python train.py --n_layer=10 --d_model=224 --n_head=4 --n_kv_head=4 --head_dim=64 --d_mlp=896 --vocab_size=4096 --activation="tanh_gelu" --norm="layernorm" --norm_place="pre" --norm_eps=1e-05 --positions="rope" --rope_base=20500.0 --rope_fraction=0.75 --qk_norm=false --attn_scale=0.125 --bias="none" --tie_embeddings=false --parallel_block=true --init="normal" --init_std_qkv=0.0443 --init_std_o=0.0549 --init_std_up=0.0633 --init_std_down=0.0633 --optimizer="soap_variant" --lr=0.0122 --weight_decay=0.0 --lr_head=0.0139 --grad_clip=2.0 --warmup_steps=200 --schedule="wsd" --decay_fraction=1.0 --decay_shape="linear" --final_lr_fraction=0.0 --batch_tokens=131072 --seq_len=512 --doc_mask=true --z_loss=1e-05 --train_tokens=395900000 --steps=3021 --dataset="wikipedia_en"
Each number is 500 + 25 x the weight over its row's rms, rounded and kept within 0 to 999. Layers, rows and columns count from 0. Numbers have three digits each. The size before them is the row's rms in percent of the matrix's.

# q: layer 6 attention query, 256x224, rms 0.0443, rows 121-127, columns 0-223
# k: layer 6 attention key, 256x224, rms 0.0443, rows 121-127, columns 0-223
# v: layer 6 attention value, 256x224, rms 0.0444, rows 64-87, columns 0-223
# o: layer 6 attention output (transposed), 256x224, rms 0.0549, rows 64-87, columns 0-223
q121 091:428473462501523441487518477510493476477490498485485468511512496525515450459492499473474532461516497518510465547514478490492457471525465506470495476464535484515492477518487516530487514440473507537485451509482537466444520515505522521507463526456503465479474546450493510517482497471494477482486531460501513462477531525493525473476510543529541502504501480510485482459487519495532475485491457481505522491530502503505549492550469484498478510530520488504477487518489483515518512471461475507489507470470521500486507490559482470504507484475475491479518484511493506484506534528463475484519520445517478470508532473490493502463528518479485540536488520479503495478470488499458537500495
k121 087:517452491511493514539497526562478512531521505504549477535465473531480547466532547526460528495535507464544511557457496467484519527476533511475501492490459516493524471510500509536518500513484495511488531508528473483535490497536499506486545503468484450495518473475507500463467483499500527541487538564478436545499507471516514538481475488477515514485475536477487516475499496521473497525533489522500507469475476453520469470510483502538503488498516532528496498521527505529447497518541510514489537507489478486507481543503488490501546466479521514476479488505503481531522517507521505497507500477450451467497492500540503511523484492507494509517505461506496470521472455490517488525527
q122 085:513562516539488512523505526561497476452544545504486514499513538511526487449523505495520512508512496519531502476458502496492540468440494524489521464533517482531464493499457520489487493523459542500496504492534479497532482516496550489505545512473470512485531506510486505504465537490439480491512530516515472489518531526513502503504500503488528500492511524471519474467495528485530530476488488513514503499479504483487494497494479524503522499457513557480473485504489526500512487523497551537479494547495501502499485516482517512574485496496509514529510543532489474499489538499480507477546446503501493510514523549567499527493490476502479532523460474536523551466495508510471441492495
k122 088:495489454448514537494486541519536511512514511477479500482522499497532476505549464477505488468499495494476475492513514509513515482432532489538499523511498487475547502490518493496508517497539502451517492468497497524459489520493561524560526548463528473504461491511493499519517481471521477534532500490529508564487504511482490482492521520526487514525478490532494522521514515535476471500498489497513485449530507501506511525481492494479525479495511503492495527513506537489521507500520482457487463472554506482499553497519513494484553448547537478502523482523518513526531510532536440495492500498518495484535514519504474533513493535458491472478469508509531436458529506483511551471524
q123 085:502517477489546525471508518532478490482471498560521545511482477512523495503513471468488498526508485485454491544502522506486535486518503535500510552457477478522487509521542500507468540482498498540508513534487504526466500496488506479547487494498496510517504493539476515495519517503490511510495504583536570493495458521468464526497463478478503467519541504503487490497494499471481498496509482552500531521496496497491531496521505502517521484482521499496472538457482565524478530509478529460502503464520540486452495482532505482493524512485475498490527526504529528524572481551538467525486519513493523506515517554519531497512529502515520481502478507515527534512537538467530528522460
k123 086:508494502543498469482505533476565488467446461474545493466530467515505510504521515503550491512494492483512525480469478477487479449501479480490492507515523500525456499505531518489479529517488513535481533499520527483503466541527507522457488511530484492410529499538497541527536523524494525506517527470482509492512487529519491464526485506520461507477435548493523489482516527504492471471468504483511495500504503452472492495472489519483497504488477513525495544483501539515465482501476475517481532505469487504475497555479497476521500498490518535470499489474516487502484492506523554537478450464532539486528514511478494490520536508455475462472523504495526499488497481539482505464550
q124 086:486477507472471498500527500523463482501477449525463494481465461512480499515478520511506484452483510514476498481446449561466486469496503527497474478494495500502514532525502507513502477481506512509437500483544482510496505485496474476531500526499498466533492484528499499502491484470491485507492505498530480520465511473463517482498527510578517488521501492460507515480521480459517487467464490539509530450484499468522513528502496514471494496531534510515496467500488517449528520525510527525491516512540508481440439494476512494525500483510505474492432462487531476492527514457525539514482441526483527483489493511481498484469465493475515451517421489520473505495507488505467509528465
k124 087:489477476496456474465510526479523536507472491498498536485473535486540509498450449472555549545522462501493501541517460494462520514472509461518535461552462466487464460500505481483485524488478469497514478454514505498500485532487494535497496504500455515467513493469548512491546474536493500483503487517502565490475473515464494501514511479455479514466504545511502483505493479510468447517516456500478528482491496498484456488457502514533453470497467523518493509480471514521472450464515457513487496512493522473515536492509515525476484510463478517472485509490488543483478489495448481516537511494489497463532496513516505490498487526444492506478476522486481503505500475523511505474522
q125 084:505491516552544488482466504547498532467503493434547472501477477465523491471529523493526498501513453505523483500535551494522504496480496507485497494529483499504489514491544519480511544492488542498465503483499510494460484476532515487458506518503529523504480550512536524519499484510507484504469516513510472506541539494485549494524529481531534498492477498462539506502502506469549478548518489509518505491506540493488500482479511531539501509530451536527534550510574545472460515504518483521527521500525512543474538479552508495479493518504520506480516489509527513471531548483548517554447519475482524490497495492496519505540500499519500505503467486506552491507510470503473500480502
k125 085:476490482470429427484478465392485479479543515550486490511472513468519543499513510505479514481518527473520518540526510509530491512505499530471522510470469474481481493479492460506486499494523469469479491491498495510504531454503515495483509491464479482496491500539425472435535485486532514495483468469490500509488513508490466499519475531534487467532509469483476485515519489477443490560506500516502517465500491469515493516465490497516473487519528495493518535500517486499505510487478506495462534477498494493490516525463491481497531522506489441527461500556477511471506521504474516471524471490537495521499503472504495473484510484467503512472468480495509466474471464504507521491487
q126 085:484468510586528516514510512504453521511490459514488475491505479542453489503546515521553515534496483510507501501511481491517515515519494500491529483487487480537504546544460448487503510527474522524491483499472525492488504550516525491504489523478511527511485467512475506479499519506508503482534499499505455520502500501479487526473521486498520488489497447504530519540501497527512469478503473527439481456518529513547540498548478484467510460458495489461499516470483494501519478502507518424470532528489534486531486518491536535506488502511486471512500448478493472500467482513508517541462550494464460473500446513532495475499486485490502484510476482544526495507527539498449520491514
k126 080:543467513490510467501452521523533500530512538541496538514453500492464520511449513509513495503454537538546528478508513523519518483477501484532475462497546507495513513501531468517554479475520440550516515535538498479490520462466485510502472491521528535516477562460494508500486522529480481478480487477509545487495525512511523499483533497495483494514532514537518556475474520481492518502502484483499543500448525464491516507474485523490520484493459529548482544531515489506483483482463498543459512483485468498464532480514492502498492551485493512503532512526507507487525543489492524496536477506488473493571514509490496487508496527479493493499520468509526508482525459490486520538473
q127 081:517505516526478515519512525491444499489517488515500470525465506485495511525514486502515469488538510477486518535456470442482505534507485570501513481502488483498508522483522478498523512476489507442508511525521462528477506517529509551517476458507499492474448494502476439465497454509505489505517519457496511509512478498543527503540490499540498563475523502524474497471510510460490475475507503474535493531525525510500495491514472507484449547514521517499508497491498513509486483507500525502510488526505497496486493547519555465505518501533451471493544476560517488518484512549498492499425462541467492546504450485471527507494472481513495504478482479502496545452499511508489520467531
k127 081:517518484529511498517495517532511549537511483510490507469483467488526542503500508489459511546478458558524484484524528476507490509521493511477462511505537520459500511528501485482460461565525491519484514458531512498485565473463472481510511511483524496502495457497472482522536487524493488539491495514509523510486520489492508541431525500526511475519493514514478471509497470506499476474506500478476510457499516480492499514494457511485491489539495486481482494517501478522498487464579492506512479480548475548497478478487516509505458534475502506510499514474504514469516526451497530471488537507511511519516510474595488494489486549439515453518476530506485482509531468512513468495507
v64 082:461549515496545470543502496513521516437458536506489448481476486506544529470498496463513507488508485503505477548530526475491495487518513471465492506491536495528519541513482521497466501476508502532552484517519507524493503515503534525506502523498516532510498524465497548427484501515494495488499525511523465536525537512512519513502479486511516473492497493493508482430522489505526525470472454513475513532488507513486487487461457491471501468519559486518492541511491545546503501490551519514486483513518482525483536508474527486536470505502447439484510531478513512517528559499519490497484516513497485492508516523483487479491509510520513514470474492542520464493443529537510493457511
o64 085:474533508502551506528467509509508499483496507492499455485500473529516503441508513517566488463497545485488513535483500460489514505527482473488479508483502512482504493526519500499502516421515480507509513535519483511459511520505441530491458527466523534488483495518495515490486519469477463501480541519547499510547521505513506458502468473506479534506441508496516510502526448508524501464498485495519553541516470504475479472492474536477497479516497444488535529504466493506494472479526487489513486514501512509481482473491486440540526515515485430529505479550491534466516479522524485492468514472492510522470517527523471462496557482523502494481469514518528506504474471497482489470535
v65 087:526525500547534471475496503539528483494528521476505467502468486493545494481503503510503500485475496518504479513524498488482479525520508532539507507510511505478504499542554503497542491520490539491463503510495503488488482493512514517497562480476518470524519529453459490497471514534516519468482529498521522531537498502464561535502485544518546543473457510534481478491489517494496474473461528535500529524545549528477548535479492520506541518554501514526512520477507507510493526538455492527509502491522520503534530488515467477482511502439524526482484490521508481437496503449544514490493520511550456510505488524492490474538532481511465468518540494511510519517513475537475511517510
o65 089:503516478522476501484503472488515492552489488515505480505470520494520481473519480545497490526502515536500540541522498476531502454498531530545512530497522509464504494483490432487517482505502521495491490481514524498528461516493513492495504520496521497526509550462509504430514523529524493462458503479489523510584489521482503534472452522519474486511460555548484464488453469488499516513479534544534485473468512503500503479496488524509505489490486500457468509502483488538497495508456526503534540532486477517494499513499469511548557452463508524433495486510537471479481509495458503510503502545500490489466494543533471503497504504497527481499502472515492522471538495535476484523493
v66 094:535481491439491481504485547484529471518519484522487487502535470501529506454506482556523484495519538510487530434441516531518543501536455474502473497476468491523498463554519486502497511505453474486500478523527480528547495475512464479555499515465531481490518501523499462475498544506472539492498455534472490506510510540503488539505537456503489506500536494479538525482494514497489518519477501535484511485463519514443443505506460531494520484520493509421504481476494514523494515565493512468508502510503482482490503528501496493512451483531468491498478518500506514460545502491492522455511512493543524513499508508521507463485521500485518506480463493522505499515487479506489514518505
o66 095:457514513457515524476522508481490503468492471521508487508491544504510511468483489454513519506494481503463524462497483512530478464489484492512517477485471509524542494459474534485489484486477489516491506515511467506498510481487471515526517525465502477502497467458533502513491509513439513484504465478518503521535513489469466527491512468485489490521520413454521545504527491493537529551487582536525487498479534500516539532519521516506532507503508487467529500441482516500530495520499472452493493500540469504503452502497496501499502497509479492487502502501486502477519533476520512472500513525522548480525531531492518535500500461478532527525498538574488512512480453478544455491454
v67 084:562536476495525472493515522475497541491547493506533488510550483511568513481514514520529524535481524474506499517480501509476516502512527446481499505497504528470508484518531483454559517495524474517505496487510458504501499556507495529523526482494540490526502501526477499531472450522486452564500471466539480479533506481534469498504483509516477469521484503474515492502486496508540486524472461506507494507485526504520470515461489476531515522552492522481535521530494477497512520498506524474481497482524510524495469518530476499530462501495500517478519526553477495522496496492478467522558500480501474496495524526505491591537477554526492492526524444507481490504494517495515490486467
o67 089:436461533542526475501490457517536489496490516499532477517474459543503489503476530458457481513516524485518509524486484486518506504533459509543445482506496530488541482479490478492524485492505431484489496453533505515476488499514477500524509496444520485494497533500456501487521500457507455504504503474527533537503506485500490491475530480508480518483523512473513518476475486539533546504490465503477496490483479468509478457501453473518490517508470530447470490498490455515536523517553487490506509513482547494530516449517507485496514512479536501518520513520490462450526492493484537524538513497518485492467537480528509519518462539510492535533459500471515501492513521462523468504461
v68 098:511518510538504494504515516478486523522513536498491503502492505463515503517497493474490484520517455554473435500516540491438531479510452472518482506482493488476544475547505513506500529497524525507469504489522508475495532478505527476517510524474501496507517535462527477487482562526500515500506499481485493500454456517464470500494548488543522480519519472491525474509527526508514514492516491539497567482482514554493505504504522512517526490485527519489505464487519467507501474472495527487499505478502524502502576531488541504499500499544470480527505541539513473457499516470518529515481475480483505517527518503460469442516481443451518475464486538489489495531554473509467522530486
o68 097:509513532470475471495519496479486496480489526527515493441494491438458526500500512531519468508536481504477510545513524522485462470492522501511504490524502475487498481471504453460533525465495473499463532505484468486531482463500491479524463550516494472540504514528520519516496501487509500485497531487477491466492465501437520527494522469512528486472536515515501516485522506466528504464477477552516546500492507465504516478499529517507530479472507489494526462510539513537539494497516484535521507490465496477522463529451493482537492488517506506479508538487530484536513532520493520482465484486460527526533499505539526472538526454518519509466439472549484523470493440506489509530526
v69 091:480459478469544503545460494471489511524517480480542462519540511489458488488530459561503492506505514461522515475520518499528515533512488507468528495546465504481447505493486499504505489520486489520486485478432468479493486501509494479472496503490479532466497504484488477522526502465522537501499555476469496484536504509530492474533473482491519518501534465513496511463493486502508490496448495500505474463473521507484533463476524478516444529531548493478486497469492483497480571512476465500485510498479438503487478551501494545491470490480510535505507476467504515465493489490490508446529520531526524536454520551537480514498525517496499484503531523490483491482497527461527489469485
o69 092:517472475504539476507481477497530485516530534501455492495467528501460511529491481505494545533497472480527492462535488490504539514502508493490475479467501515469504489501468549517510506542507529521463479457488495541496569499502524481478516479463515515492481517478486482485529502494478516517512541488520504563499520480522491480499467523536510488508484478477515494465476520550513491524491477475472452548483508488501499489473486534531477496491535500487529481512534523495522478520512475469548491474488423536489531505513505514483445432492466492504499494522465496467545498483500490448526481539492507486460485535472478473495535473475513498498494531510492485480530525439477502458490
v70 083:498470541511531511464512485468509518492475489504511487480459472501496507503540465513449483529498504519478484522504493511521538527482499475523528439514516483519515537480474506513515469456505495462519504462481463531480515515485503493470519473493476511484509498509481483516534482514476498496527524442458525485484509486490497509517526502449493483478488501538454529514494513549483532508508474482453437492476439498469518496505516496493507473522538470513514481460527479542471480442502501470512503545503464509524471451484501537541453506519503475462469475465484531503477467480488500500492467501487494498494472515513519486502490544507489514495461477491518481457499549523570486550506
o70 089:490536522520539528492479476504476489500492452509472471518463487525457464493541467510480508478493504500490474493514529503510517506515459498476471437462521496530561555530522521496529505496538466480522471535487512527508505510483489476446512496504530466482513498486502512488509512486477529511541512517508507467435497479492476548501515494485483480510502492495463492508502506491503507516520501463516478521554473535511482485442492481500466524503498476482536501539558500518474472440482531478496508509493454536494482498488510485503491559503494515520465480491504490472476509486486477456480490465499497497502462460522522476489484459501490522490514534482531497476432559463525477455509
v71 091:552500511540454468460513507450486562527507492475494493535538483435497503490517502506467512489516540502537483534510542498473544521494499501495452472506458494502518487473466513522435482509528515483533557512498486503489492460494479508518490498516500490492515458505493482523509479450461532473531511490504475458494515467483467503533497526500504517492495500487490510531489522526482466558503517475452509536475482511492488498479469458556454448483504512464499537479510519499529488517518487500456490520549515537520506530522476521461493504491559493479506489523475511476502502464482465516526483477487537484499505524519514508463484484474514493492498515498524525513467460502537493494466
o71 093:500539514489451498450525505470508507506516450523502535547554474489485506491510483497494478461527537525533466538501505524553518488494457557507490468502495468486557465449499530489520505544508495512487554478512462514488511471502482494529552515500539516539502494503473496506518544478508500484474496480523510511470504491559420529467488507519526499523523451497466529521479513525484478498481489500489508536498471522473481463474488477550528493486463501504480529514500484530556496473512501512477494487536473482479529527512510479504470517506549522511525512489466512510501482455474499511517449491496498524489497473530488510522480498509483481522507505522481517479479493531549479479486
v72 088:488500498492485505512496485489479508451451520504506489480518512501525498503492527507484487476557453484521516516471472470470548565502505456538441478489567488499508450502527477483479494488517506487500501493498511481505501510476497495477497498471499519482470491519508510479492465509476505524532463519523509476458467478491497490485457523537465470539472448487512467553505424491476494445531511508506503500500496492515500519545483500467481513473563514510485515501460488512548479464560526489494482485513521493540518469459520493464502503501463521502531498493519449517509455495511467533476470466508518472497492512488500537499500459495502493453490530509515465510490465472503509512540
o72 084:480503520457479530511529532499494516500484523487527463517516486473485494507499502475481488496510494444503499553487506501499518518435510493497485513505487494510476517519528418473495523507527459504545521509495508482495465491516506526500466492521507502493479553460479513521493504496485526501508470536515489474490506516476453481497479505513476513508526456466546484540518482514460491471527505490491534482472491528490518508509471501502516481445524528488455524512507511458485497515512505530469514491525554534550482489428469470481519500472511501475471527459506472508491450500502477532492438494494557498488483476562487535489522515539522535493451503521518498505475479454494550504488
v73 088:485498484537484509498490454521464503481533523497474482499479515458532518514475467510486435487508481559491487505468487456475520503520466469504503505499503520476528480523513514490511513474530497488526543524461487492512491462504482542464492467491443516528476496488476539454499488522497529539511486462482474497510496478508457504494499503523505494491513485480473450563479469477541484494535474483520506493520533551526533501484466508465488449516504511497472542474530476511501488491512466485467494501502485496498540468530501492468528514507495479486516466494469479499485549462506527487501521472504484500481484476480584501467510481477500527528482484468484541479525505526443536475452
o73 091:522508498495497494490503493497504495504480496502521506505546490468494508484472488524532467492486521473493532518491484478538479498520475500507486491539512472485509501520500518511487499479499491516507552496535516524482518492475518541491526522509488481505491487505523525511508527593485486513456473478488461505489504517544516511526501513496487523533461514504478467471460492533470492451488496564531506512528464471542461489504498474512470459472479482432498528514503516512487509483551509530514499514518514465537497531490462499519515489512511536510499493472574466515528512522524554479466500501446523527482498470541533497533505541535531480488475436505502533453530530501448528528516
v74 088:546511511512524510549487505462518533531505478491455519484499527480554491503464437452522513492497498495555538519487514485501544549471527498499550546479532486509502497501517484458539515517500501516508503481490522513482497523498523534485532501522523492522486529513489516517519475503493486470537499510492480520531502514537539487537476442480517483554513485482485511511506537484519505514477507533497501489513452481509501514487474506541514564489512458504487501494474488491496531591501520524505497487474527544447508473527487467492525541521547489539536507497485509490498532487481488455501520511504497469529514509501500498493556471526494514508479504489525474460493524506492442474519
o74 090:492484467551554536546475481468502496503495494492506486493510472497572468532487456511530513492479498485518495530498496510530517531508479526538506522532463489500537512515480485527533510548481533518481539510488528511479527484503471486475487525484534488514467504504433526481537481482502482518477495506512457506516498485503482500505489487482502524531489491472496527503511467511509485495484522480484477504530516486508523492549532487515480571528488496533567522477477498479479473546530466521519443486483505477486496466472467491474531480481528501491501460561530481485471503506458499504522499520453479542545485519459494512520504452539503510464458520468524518491480535492481478517494
v75 092:503536490511492508477545474503489480519466526507513475501485514491498516512467485492534507485517478492470542506504505487544495536504464530506530513533476532517509521506544518528521497482500469475487534460483485507480487514532542565509532488489482526520517491451489505466507468497521525525528485514496473500552495485518547500516483510482479465472485507514454549499512509495520523501469571501480481514589460525517499539496495503502539489498482471574464495493496453509471475513495488512453528470487521476535520471488497500503493511475497483474476473491540483509527521541505483479556529503489470482528491506487500541497519470485468527511492464496541471483497462480508460456515
o75 091:546533480489528464473494538506494483529483467470519470543484541531460496548501496540538472509527487536517496533518510505511503527524456512552504500505522533494501509578490478525478471487482485492501470509521490486503490504517488518495486495516492541495469458506519488499476453473477492519533479527476465489507513510479503484517465484513508513493461517505465531551483479511541517457483520514489488507515487525458458508536502525489533457519480534485538477512497468481454506505502509485495479462500467490501519522493500506459504508511529504477448531491555472508515467494476487547555547564528441471471483499502513528491513469508512490447487502505522503474510510507480474494517
v76 087:499497491494484475495564521512499467476530516462498475514513479481532462527448521511496491470493484476455514472485505536490530500469487472474501513477407470497476509522559499473483468499498489519500539488435512510516523515556485500488494473461474505535515463479502459504536501526481517468529488513491490535488422488472519481518520494515543535490492500491443516479555498531512490508500504470516489508561534486468502511499478493475519540482493482490480509461489474488485471494472471512545501494469496478485504497502507488490516463506479480498455490474495497533498486462531492472525482508517478471478518475475524479454496477510534489535512518508505504468529528465486460517480
o76 088:511494524500483493490493482486447493505492459481475532489507506491455484490449480550478460502461481480528553485482514479494546523492517453490499501492503476496487517524501458476499440534467489499506506464464526499478476516488500443496537483498523497544546473526523476492502518494472496483496501488499478535505463492496489528543472484529498508526507503522485541499506532497525481531459517541523494467502503475515517492534492481472523492482524490482502480445473503481501479500449441485500512494502480466457462478521542494491511476525468534482502528503508522541529485519475502489515515543480483488464473533518520524561494516521571560482503524481500499512547503506469474534521
v77 090:464485456510469480459474515493473485446537461535533492471499515517471526496457487496500480509502502495542522493444496507484496517530477520494523494517538532467551484533494509490463542459481511512507491547485479503486495539479462532492530510511505474494442523523504481511448506456507489527502491474484487506483501502508437486516511533523499447529502513469521481520476470496498475510532476419516502483458504519473489513499528490485532512488532514488511527537534511468484491507539521488492492471457508512558509514485491521476474532504476509485521477523520466533523510471497508535448481496485489466549523479519485478493492516485520494519529505467477521505510555479485523457508
o77 090:438483506490478475512506529536479488458520535495475493451542491447518522516480490475505514474489494460508488495455478490513458523489487520525496534487488510468534538512505469479458485459501481458517497496511471522491519495441497526514465524467481465513438515505528423545529527504510467531438457492492475541498523489468486483476518514470479494479483467464481468496493475506494493495487494471502464504485454487477494444478532447477482501509524505472503502538506513510542505464533536491454503487491529521503495490484493526511532498500483479468511499479515456477499525480529496523480471476512498450504532505510520504467505559476517496518489511489501499511508486485489481502538
v78 100:501462501436506500474462563512469450487500492489489531510507480482496511495492484566506519472530539526483510534495509499524473460515474510440544501495504460508523502472525453517493495489459452489488469551507530515502508460464525499561486473481490466449465510531507482541515456496514477463521518491494539508488523471490510505488514483486475501507476533543520492507480507455490447481491553540521545487499458492502482503508505481492485501470516471502485499492483483483500512526507481507492473503487534491454481513513486515464495492521489499455490529498511501515461509529495507471521475535449525514533503520481477496466499505492498505503534500519488500496562550498566506494502
o78 098:504473484473492497471463530498488533460466499527479509507446526502464523519490482522472536498519527530474494549496541509464496457552474521450522506458486462508502515472516530486548529488449519497505518515535539478499535491480475533536535508499482508491493517494488509504500525507513461538485510514522573543512514467513510473507508471525488516488513501525513489511509483502504514475550540500539525468528499519476524551498520495472484506503506541545527486509513507478523528500483482475532453542487498539476504483533482514462506532554449500488490488540486500498442507490507513518506472490476501504516481500454503516473509521469509533516516518549495526513505526505554472479504
v79 086:514496468516483524564463488481508506508501497495488493519529503567488489474527489496524503455524454494496567533475472504481499559508503481490460505519497486480478499483522480536479545501460469512503485448512489487482504557521499565501522487518500473492495522510515556489551467468453518515493526487489491510509481470526450507501503503508459484527509469502488478495528484510525514505489477550502479479510506479457500490491516477490522506451464514516496511517533514497497506477506487535501490458468489481482499462441492464481494518502495488486533504504527508542516523495468490469516520539490512529461550535521508498482520465511543487476500471477475427498438506506519509479505
o79 093:470496520498492531493467474471507526500506557444502512509505489502541447526486486506451540424482523496454521496496495509523523538512455511514476520495481496503509494526506489530470507519481459504502482508514497512478505528507483516475520533481450490468455485502507524486492459478460480507507499472522491493494499498503482490520492497532501520527519456480522476493569504525520478466493486503479493481483479433481486445519504512486510489486475484498543490506545510461426482508522524490461512549501479490525542468448525527516496491459522488501454472545482537472524513485538479538525492528488504514491529510478535504485534491517529493496471517499484488522516480499493538505450
v80 083:495445502523479471514480564469470492449508465516510440502502492524513457505436456483468496503500490493505502463491510490516521515463487497491494506445506499499465487490436518501429504488524457488506487502474454479461457490487475499491491506507477456484475472506499485504516516487485469529551550449525510502486489462517460490489464507480490526532497471380506505492478520476473480479508476486515492459536496505466492514478500500508462493489466458518514511512487509504486486536509510487480507496514499486508481493522515485472483524513517500463512497474512493515475521507488454493484507508446543513517478497501505474508498508474537479496490487523519525480499481457501516477465
o80 084:498510532508490496476528523516505478482527483516502516495505494456550504509504525487490478513476532484510455492477534510566497498492457562493489517465546482536485475523495513491486488514530497525525545477521448483490532517454518452535463496511479485522499475447488490540507486498484517464519515479530516547454528492487493464467532489459504519504493464483483500465531533498496509496545492472521503469549525496460498514517524498473474532485489518534467502480550535525513494489499500508508478462541483483516529467469535506512482494539573525550479500465481525554519500522508499526509480472472499480511474534523495496539541498498523494496482505494515525498516531488507486457483
v81 082:510521496523506475495431516478463459519489500507478531516496481511520476485507470488544484486523497512530566509529498475534496515495522498524545513486536487495554515492521438497508510476504515460447504486543503513531561496469496515515530484466523501482469510497527506519537494524535500498431507455494536486499493494478542481495499495520496499541527498513506435516493521479500493509489493535505502545540492473529482486535528494520543540467493533512466482495486512512456499536561503542488548532492501528475488540488503490458546472490515506506472485478506480500512512491482474442523495483490489475482527497515499523519510480500477507503517459510478476531521544500542522505479
o81 084:512527525476513506512464453449506553488476506534496524510453473509509494508497483507464496466503485548509477503486498478469481500528501503513502523526489504502508524499487486480543506521532489480479491525483544485490511498513512527487476491506465497502489496480476493480517452528533488505522563516504519519544513480440492475520523474553450493532506442525485475548514492454524504527494509477501473504515520507514460513528523471528519503442496538517533525497509511460501519509503517520531516529484530527469512504546513494466502516451494517515481490531525494481454509493519542526464474512480456530490521485502494561491494502470497502468487499565504521533453532529471535495450
v82 096:474523490525466498542475507446468524516477482505486511479483485466500527465511500468503511482443527515508518482481500484504527471449486510476473483483519489490493517464507484513492497500517534524470446510543453472524523526503487507454509518514475479540484451504514482499486476505497466511502498512498510559502491479445425480514504483557498496577487506496503466478488501528459513494498485509466499513490503487557468490438514464432513486479494488498492516489482499490496476469524495480493510491503477505521519428488509462505475492475455501472501497509516523547511513464493495478445474498473471451473512501482494502496501491484463511515509477500481501449465492492538485537492
o82 096:497539515474516503509503498515496477488507504484501471513504443472507487473507538514502470459479505495476483503494505486492494510485496526513448499481444490493484511499537472498531477538538459495498502560465500459498487495505462499454492529521485461510536513481491521526500490428520468494514499489467526553498489473495487457497537521506528488500508505499476510489537514506507525487452470489480478504507526522543477487506504461463527466525521492538452533445507492487478507506521509461494539514476556533504512536483517504480505468467480451469494450473505556559469491490522464552462530471472506503482546464493521492483522508531466496482494513540515513484474485495500488506511
v83 082:509525509521529498497504531504491522482547484538480489520491487509510524482509463525488495528510527446547509539511508493547480480488494499530526537480483518535498466501521467535514484506511487527554511503534485524497480499485509503507508539503542494513516510480497460537508453510513533506510555521519519499496499485568530482534492467482494542527510509508509543509510501482466477515531498516457464518472490521448482495467520494470513482547518547489477486531440469521531467494490533546469502506484466493455531480497496510480469505477427524462538486498522478473517514513537520517493499526457476519474486528488443511464499500517516501478475501544466505499495469507540476508493
o83 084:503561448525523465503526479490520504511521488530475469525444487505517504527531453477491512541533520511522504533481519515530475504499501494536489502454485517547501472490506490501487498502537448529504500517550467528440483439509501514489459498524526528518522466486483480481507468476494498496531511498476493489480531535563505459527505499492518498460490471531540492509523480459480470504512493468530492532495532508492509527477464500496515504510535526506467463520492513520504474514528529504506432485475494520466484501493550481486465469505501495488537474521530480488484505507505507538456503528507506525469506508503521502489508529515493532449506535505507555479495465530560462494493
v84 104:499508439497476519504492482477502533482526496518491469471499479535536524535491503451501488497492482492468537488491497490504492471524509487475491516539475508490503469528468514516491484482494507527481467512495487515516488519479453491454489515502525503530499478493509497452451483510455476528521521484521494511475509448496463477467463491539506451485521486483508475493457498504460548510524483453510456508525505523467478496461499512513504550532532460521498486526523481473531480464542505452499504518507530480480496475480526508450537509501468504499553535543478477511513451471484527488466465532505493434494495458458518483485494491496499491524491526480518442473522496478476537477538
o84 105:489505518491461536520494505503477501485562506473524488481496473466520501538458493479523493486514545472501525470512524469469468514491505543482470489496493532479481508539496460471474439497530493497493502530512513527500456516475470506495424505544531520475458525490497494536528521493492482522517514488491479489456452502477500519506531465501520509498511472490496502471481496509468481491481526517485472503507500501539464473477523470509517523514478471468514531522470495496493477518497500534497513477456534510522482461449524496464548499512534469484541532451494531518500447501544511497535554539489519453473483528518526492523492546547524491534506494462508512524530498498478533505495
v85 083:518455517535488467501473516495462516488505460535487457538497492542520517483527531497494515553509521513534570518560529510528478501514567482470539486465513525503509477503517494512491498544482456536514469503492471515520520523506491521490506494505495489509512499515529495479498444522498444553504491472558522547484529484527483490521498463553501471525507514533522504526502487487500522541479492490503424516476526501495457444501484496479477497555534517505504452481509470488519504486481480477488524472498511482499516509501501493515512523485495488526491501493550497522487487487508498492443539505496495484515520460548486495496468484488512495494459494530543502454470492514512482479507
o85 089:497486504520565462500513484508495487544540484462520456485488466495536543493540450466441512486532538520466490481498521522481457540507498521519472492484490502512497495560490476506526487537569448514490519505545490503472501537492483509495446497530491505499483492542457500535491505516511472540538522466504499541502519504512512475482531509518495519556474452498546498541503479530482502524490513453513465491540485486530481531496462530488471492531505475525503449488496476479481516490528503473502507484477519538463480498492512503496512521513522477507510500495496523513469466555492458474520535502488478460476483475502528460520481510497524500476480507496514516492533483462500491495490
v86 094:481533496527420502510480468477524482486494521472539470515480523518483519527516518491487490524515501498512504504500451473474483493474483509508506468546492511498537535505468512482500547470489522529542494533485524487540510504513439500501514529492487490479504512518515545505513494541496543519478500488519514538480506549527441464462507515498454486532538498533508498475522529502468529466510465522508503482446552543516474470531473501472525472484509480516515481518482544483507497496507482464489504473467509484533510533545463491527494493539522495516541465531477518510491492497521481525454473520524538522492507513470519491505483542489508489523513551502534496438496515522538514494534
o86 096:511511501490492542516518508504526457529509484470499551483527483485491527493494528490506532506510490445519509480512510467501518449501487463490493515524529461520496549525486479469519528474510521503529513480509516483553502510485470522476487539500507529447500520503491493517497512550532502495516479536487504468482503489507508507476477513470450475511509474490495448476492511506483475511500501487458505552493482500530480503533523476444493459500514473510469504495461544529494525500488518473503513531445487478493490495489512493510471432507521483468525481509469493518514504526605480514516456481488492513474522487458530483484515460443491526487504494516526488515454454544538487534518
v87 085:505506444478538540478509477491507506483454511502492509526478496528476476480474489539484497524482517543476493475487467495500478493482488487469522503488457494495533487481452511463498504499483502517492540439485495473447534513471453438451466508489510476491539465534524525464472499509506485501532509478477514520467511470474507517494487498508485485493494522531466456422491516490537462451509521475507442525543508521499509506530505477519480474509485469477528495484480475494473500507519500490532513475469476535447463504533477492526468483454503458480502518473478511525454468506506513493468526478497502491464497476516460485509483522469556498532494473487477500512490464518524504492507
o87 089:472488489496578533473514528537499530487509499521464475507445547519491508494513516518486493524472505513476521474508482472425531518497541519520512501474475517491516469535510525461526468517514479483502476486509511482492517507503477475483481504486498478479561507550559504496498518530516452504553515509485495466490503484478509548518506475519539500521534504518472479471529510475495523444524487485493470503553483527478497510480463490505475528510493486483513443465525490533447492531498515517486517489483460458476511513510458461526513486495494476499526525503499539484518460554505492491488525476534508512500535510513471484451457483485556486525477489492530501517504510534504480501497